Weights of a small GPT-style language model, trained from scratch on English Wikipedia.
Size: 11 layers, width 96, vocabulary 2048.
Architecture: no biases in attention or MLP, tied embeddings.
Training: a variant of Muon for these matrices, 90M tokens, 7888 steps.
Each number is 200 + 40 x the weight over its row's rms, rounded and kept within 0 to 999. Layers, rows and columns count from 0. The size before them is the row's rms in percent of the matrix's.

# down: layer 7 MLP down (transposed), 320x96, rms 0.137, rows 297-319, columns 0-47
# gate: layer 7 MLP gate, 320x96, rms 0.254, rows 298-319, columns 0-47
# up: layer 7 MLP up, 320x96, rms 0.271, rows 298-319, columns 0-47
down297,091,239,161,179,230,183,151,255,248,116,133,237,196,258,210,255,227,177,178,206,207,224,175,246,351,219,237,171,167,125,227,236,263,177,219,223,216,177,125,229,206,169,244,230,100,154,262,185,191
gate298,095,180,205,189,208,235,170,221,177,175,205,243,257,247,251,226,228,110,219,215,157,137,182,210,223,207,148,171,200,200,213,263,226,151,164,189,254,193,215,111,261,140,139,196,238,243,248,155,197
up298,088,196,221,231,174,218,297,201,247,227,196,160,174,223,200,192,187,206,254,215,185,229,168,205,215,152,223,204,121,191,105,262,125,227,179,189,166,191,204,186,272,166,197,180,208,239,98,181,137
down298,092,176,247,200,237,162,214,177,201,177,156,267,181,194,156,194,166,219,215,195,232,195,201,118,158,179,267,195,190,214,257,207,216,133,177,209,228,158,136,233,125,139,250,134,213,220,179,245,220
gate299,093,215,220,237,158,224,228,155,215,204,214,196,209,184,226,181,197,205,229,194,203,215,183,210,226,203,138,221,201,203,244,182,142,238,240,206,232,169,107,125,135,176,192,205,165,201,157,208,234
up299,092,226,165,183,207,214,263,168,163,271,189,158,274,235,253,230,190,201,240,192,221,124,163,175,139,214,156,228,224,165,180,221,151,181,238,169,211,244,162,148,244,230,138,233,135,206,220,215,236
down299,095,233,218,147,225,176,204,229,183,124,148,173,153,229,204,206,198,181,214,166,243,195,206,165,272,187,271,122,166,206,176,148,211,224,173,156,203,186,229,233,176,224,200,236,207,161,200,198,100
gate300,109,307,212,182,207,196,169,166,220,102,218,239,155,245,192,180,197,213,179,157,232,140,253,181,264,178,228,225,174,203,182,223,154,220,212,204,212,155,217,222,234,221,213,231,148,186,279,146,237
up300,109,147,200,224,240,185,248,253,234,223,255,223,249,244,243,181,225,164,174,244,135,143,164,139,259,235,186,184,200,206,213,187,184,133,165,297,166,264,186,208,132,79,225,242,212,174,217,221,222
down300,107,235,184,159,165,146,207,292,192,192,145,241,153,187,233,181,236,203,190,213,167,204,194,173,163,237,233,201,242,233,188,252,296,203,168,243,219,327,211,164,181,213,165,266,169,263,243,216,182
gate301,101,221,166,179,238,161,187,252,189,184,217,153,135,176,154,169,192,168,217,191,234,235,329,188,126,205,210,234,204,192,208,187,185,188,185,136,288,176,193,203,247,143,220,188,215,156,202,225,196
up301,102,246,184,289,122,188,187,143,156,199,194,227,162,237,244,213,152,286,124,232,214,266,152,190,144,206,142,261,209,187,180,236,251,206,169,257,244,216,216,191,179,243,172,143,105,209,135,226,181
down301,101,173,195,177,163,193,220,201,247,218,198,167,227,156,211,213,215,217,161,153,189,173,183,212,130,201,143,209,188,208,194,339,326,216,171,210,280,244,209,175,157,182,179,207,269,209,191,210,199
gate302,098,261,207,190,149,232,218,195,243,183,227,161,239,245,217,286,133,252,185,237,267,153,188,211,192,133,179,173,199,136,187,255,245,235,214,243,156,199,193,214,262,152,194,114,217,147,141,285,229
up302,104,271,234,259,202,157,249,260,182,152,257,191,235,205,180,222,254,239,220,150,257,180,194,168,250,240,236,253,204,186,153,223,165,198,279,156,163,235,203,203,174,252,184,230,154,185,166,251,187
down302,104,187,212,209,118,176,237,232,259,243,222,120,171,285,193,236,130,272,242,207,240,171,189,215,178,118,158,188,193,230,206,181,300,157,280,193,189,191,159,248,168,157,196,220,186,143,197,203,139
gate303,097,156,210,166,169,208,244,247,218,269,199,185,140,162,146,174,188,244,204,171,276,189,217,178,162,163,148,205,217,78,179,179,263,205,196,193,143,204,156,297,182,165,136,169,123,130,250,149,240
up303,097,217,140,271,165,180,227,183,223,210,192,236,168,130,125,258,212,255,243,215,159,131,166,276,189,152,220,230,206,207,212,170,205,209,213,130,155,158,178,167,145,225,203,231,216,250,221,159,247
down303,096,246,191,173,229,204,191,220,167,226,234,235,228,253,249,171,244,238,242,212,232,205,153,176,223,126,171,157,215,257,198,216,231,198,193,227,249,228,184,180,166,232,225,213,194,203,183,221,175
gate304,102,182,157,171,172,187,208,169,202,170,245,208,177,82,197,208,240,248,174,196,161,212,280,258,194,231,250,187,138,300,271,198,227,162,144,205,191,161,259,227,201,190,121,190,311,203,197,167,211
up304,093,204,209,171,201,185,217,183,223,225,189,210,252,114,259,185,270,145,175,228,219,243,204,212,158,194,177,189,152,152,179,264,188,206,181,129,249,273,140,181,184,215,210,270,170,202,185,196,236
down304,101,235,232,169,229,199,193,283,204,238,168,252,204,175,134,223,196,260,113,178,141,174,194,217,265,224,131,212,115,153,245,217,198,287,315,200,226,175,170,166,232,177,247,185,202,189,152,211,230
gate305,103,240,191,119,207,170,171,224,151,181,230,184,171,160,162,257,291,271,211,144,231,141,213,212,216,247,214,231,175,173,233,225,184,130,167,234,280,226,204,235,161,183,194,195,157,215,183,195,167
up305,107,278,178,262,271,151,234,188,135,185,162,210,252,194,248,166,268,265,234,148,148,163,221,205,160,244,202,235,107,180,231,200,163,195,184,196,184,260,181,185,188,224,212,219,213,240,228,134,207
down305,108,220,196,236,280,161,171,159,142,110,225,135,206,229,173,189,214,222,222,213,197,146,147,214,216,146,149,206,184,216,142,183,168,255,217,167,171,121,278,216,159,216,200,250,178,161,175,159,207
gate306,091,264,177,264,247,159,308,259,186,185,106,205,261,217,208,259,238,205,209,225,254,179,277,225,162,162,143,234,177,149,148,175,147,188,197,135,199,210,201,129,201,237,146,206,264,238,160,210,197
up306,083,191,161,212,220,236,237,209,144,141,247,219,168,211,153,221,226,263,242,159,170,158,233,273,198,251,149,153,203,180,178,252,228,184,166,227,182,182,284,224,163,247,155,205,184,191,253,141,257
down306,092,170,195,228,239,266,96,251,241,130,252,231,138,148,200,200,163,194,220,210,286,189,179,145,216,164,217,210,225,218,197,248,199,209,171,208,228,166,171,241,233,118,195,191,223,124,222,232,199
gate307,099,103,237,265,202,243,133,232,140,230,204,193,190,212,178,210,175,186,213,115,239,195,131,191,158,138,186,176,247,178,242,175,239,173,166,141,124,245,121,156,255,130,240,135,223,180,190,184,244
up307,100,105,225,170,219,211,212,150,179,201,57,206,185,200,207,211,218,175,189,246,273,284,150,188,201,263,186,155,227,165,220,206,198,162,218,222,193,158,275,192,188,263,185,241,151,163,164,219,256
down307,109,264,210,222,186,238,222,207,202,151,189,273,200,206,179,227,266,277,219,187,255,273,195,219,249,165,252,255,157,164,236,143,191,186,152,201,213,200,209,171,256,186,204,171,237,187,111,217,155
gate308,097,194,275,221,97,184,203,198,194,244,148,251,232,222,208,163,239,189,231,205,217,227,200,224,259,215,210,217,189,206,175,155,237,168,171,149,269,178,213,208,250,175,182,319,157,166,249,204,215
up308,093,264,228,132,201,236,181,145,218,274,177,185,197,162,121,254,238,231,251,214,247,221,184,185,194,222,194,272,186,181,214,181,277,158,151,226,196,207,119,176,272,218,247,220,217,155,144,154,155
down308,097,182,163,239,161,207,218,144,210,200,203,202,246,214,150,223,202,184,177,218,183,202,237,164,258,236,209,157,248,153,135,89,216,145,167,269,285,183,252,157,184,216,222,235,235,227,151,178,233
gate309,100,132,194,156,213,159,224,221,118,182,180,207,202,258,261,252,225,165,218,208,188,155,210,226,163,143,167,217,166,247,127,133,233,219,196,160,260,192,202,205,262,168,185,261,144,210,227,220,184
up309,097,238,232,169,240,202,183,292,186,245,176,151,214,201,178,124,85,184,294,165,214,235,139,209,257,171,208,202,199,259,177,185,170,179,226,192,120,142,196,211,203,213,114,211,157,181,205,242,195
down309,092,194,152,196,231,229,155,237,200,283,246,173,222,222,215,215,183,165,188,257,188,227,228,185,208,142,227,180,172,173,285,271,111,163,209,227,167,211,272,186,277,230,215,189,193,138,142,192,156
gate310,104,240,229,163,156,250,206,229,197,221,119,220,230,206,144,190,221,224,195,170,219,221,187,197,271,218,171,184,116,246,196,195,193,171,170,154,294,135,243,229,197,110,198,224,211,202,235,187,219
up310,102,226,174,203,109,173,235,274,162,142,212,153,169,221,122,177,205,225,181,233,174,217,147,245,175,185,270,209,199,163,194,238,141,166,296,205,255,198,272,214,147,208,255,230,197,255,249,211,266
down310,103,180,165,270,193,215,157,130,217,215,170,212,126,161,228,241,190,160,182,164,201,187,200,259,194,213,179,182,237,198,173,174,179,156,253,259,184,174,130,140,132,226,207,218,172,218,259,202,212
gate311,105,210,254,179,111,166,160,214,174,137,190,132,183,145,227,210,239,196,268,128,223,213,163,170,218,163,184,171,178,235,194,140,271,208,211,164,140,252,160,172,158,229,152,231,144,167,170,274,222
up311,110,262,282,217,120,233,154,190,177,122,207,156,247,166,223,204,182,272,164,148,160,165,220,135,186,135,224,180,215,255,173,234,218,187,196,198,205,122,152,258,212,220,153,183,201,162,305,181,296
down311,103,157,268,223,228,154,223,213,168,246,249,222,111,155,185,135,205,188,244,171,185,147,237,215,234,239,178,218,187,204,244,255,175,202,232,164,188,221,276,254,144,226,256,154,270,191,211,184,251
gate312,101,243,189,165,191,202,196,157,187,103,232,221,209,260,180,242,228,197,191,196,174,101,227,182,214,242,247,198,189,190,240,156,190,262,182,239,189,156,178,238,195,203,240,217,200,198,164,188,181
up312,104,254,183,216,228,239,228,169,135,88,222,210,208,170,195,153,316,207,197,200,103,193,191,133,169,182,153,228,116,187,174,165,185,272,243,211,152,224,209,148,183,190,207,233,206,165,182,197,218
down312,102,181,162,226,246,268,162,275,194,184,203,219,245,339,206,172,131,213,175,208,166,123,213,216,142,286,185,219,250,217,213,226,197,198,243,179,189,164,237,202,171,246,192,152,278,174,171,254,178
gate313,091,222,155,151,136,210,158,190,190,156,168,161,160,189,220,227,215,170,170,177,147,209,214,168,200,169,176,250,164,132,136,198,210,140,225,134,206,252,232,265,163,169,294,231,206,203,169,223,168
up313,093,217,216,207,236,172,227,209,167,196,298,260,231,233,145,236,250,165,185,160,160,275,278,165,150,120,228,189,219,128,209,154,197,238,213,196,253,86,221,238,189,149,195,175,126,192,252,228,200
down313,096,183,179,243,215,192,213,162,172,165,262,258,218,172,323,193,179,220,229,238,175,165,215,206,254,185,188,230,149,203,199,154,255,119,177,184,176,161,170,230,258,170,204,198,140,196,218,262,145
gate314,107,178,155,172,196,277,141,191,212,174,187,152,221,182,147,209,195,167,195,231,242,255,175,219,219,205,132,261,159,204,134,197,148,198,217,154,156,223,159,204,192,188,163,231,191,192,235,169,215
up314,102,249,196,177,198,202,231,262,172,242,208,263,181,198,154,183,159,184,194,226,185,189,175,242,126,125,125,170,192,236,185,248,239,245,243,100,262,250,182,218,299,260,184,148,229,193,160,178,206
down314,105,149,262,208,114,167,168,203,251,194,200,134,206,176,183,175,202,185,177,235,139,190,200,175,217,205,194,193,128,227,204,154,204,226,224,249,190,150,231,194,148,174,182,223,107,227,230,239,266
gate315,101,257,182,195,233,166,152,166,220,161,229,216,283,227,218,263,140,167,228,173,172,204,201,167,218,212,227,184,250,153,207,219,235,141,202,193,194,305,215,228,172,207,195,201,207,238,246,191,176
up315,102,182,188,239,220,193,177,157,283,187,240,187,136,207,205,203,242,192,204,129,161,266,220,272,192,187,162,153,230,254,159,210,213,172,190,130,157,207,237,255,218,321,212,213,198,226,186,167,258
down315,098,194,238,218,228,243,253,176,204,187,155,218,114,143,221,135,83,255,244,199,164,183,244,188,134,207,258,190,193,246,255,179,208,224,224,229,204,234,155,188,198,123,173,173,224,170,198,156,197
gate316,103,166,187,151,230,161,206,113,191,177,143,218,170,225,159,151,207,198,255,228,172,241,155,200,177,205,130,156,209,252,189,211,221,220,261,228,151,243,201,242,239,262,236,204,206,166,171,210,222
up316,106,212,190,159,204,181,192,122,122,174,281,151,159,198,242,146,173,138,184,255,159,182,289,203,211,226,276,187,189,226,175,219,257,162,229,226,223,175,186,180,99,184,183,168,138,119,238,168,179
down316,104,219,211,238,189,212,214,162,116,177,166,225,200,196,208,212,221,200,248,233,135,224,205,266,155,219,160,214,243,240,135,275,180,175,256,147,207,228,193,263,245,177,194,170,151,240,167,206,180
gate317,102,92,180,241,164,254,245,72,230,159,157,198,125,215,178,216,211,205,185,168,233,258,164,175,197,230,169,203,228,252,235,165,198,218,190,169,229,218,246,199,252,167,213,242,205,176,254,176,178
up317,103,187,228,222,159,235,159,185,211,179,209,176,227,227,113,234,264,147,194,264,191,151,142,165,190,170,327,230,182,226,185,190,177,187,221,161,239,168,215,195,174,173,216,146,165,234,163,183,182
down317,108,165,137,210,216,198,174,189,201,212,187,144,199,152,153,140,174,186,180,190,211,107,276,190,173,130,168,208,216,193,224,228,133,235,241,189,205,202,159,235,233,260,213,136,216,217,163,176,173
gate318,105,190,246,209,176,121,154,281,148,172,228,189,143,263,258,233,200,162,219,135,209,137,174,210,160,201,219,207,248,160,257,214,231,214,209,244,215,218,187,260,246,230,165,141,186,217,143,149,141
up318,110,144,252,200,165,215,254,163,177,259,227,262,263,214,139,149,303,236,171,200,185,161,166,155,240,173,148,267,214,153,181,179,215,208,214,138,148,203,200,191,237,260,242,141,260,205,179,185,197
down318,107,204,266,257,219,189,133,242,226,144,152,149,171,174,167,183,232,193,209,192,195,263,270,229,127,179,299,250,192,228,246,205,188,162,157,146,226,175,155,201,318,269,158,206,180,204,228,227,193
gate319,093,174,212,197,219,88,264,196,155,227,140,229,259,253,194,159,244,151,212,236,118,194,224,222,185,116,218,178,250,144,230,142,226,196,170,279,168,237,198,180,166,199,207,200,236,229,205,257,255
up319,095,232,205,254,191,206,184,163,199,122,194,210,280,162,190,210,146,232,192,227,171,231,231,156,161,132,194,180,273,170,156,231,118,221,196,175,213,246,118,248,151,234,114,144,273,198,132,226,189
down319,091,215,215,233,201,190,205,234,179,163,144,174,244,197,188,122,259,171,204,221,108,199,175,252,254,146,184,182,143,182,136,150,206,247,164,222,227,222,212,245,118,277,142,206,229,248,180,258,207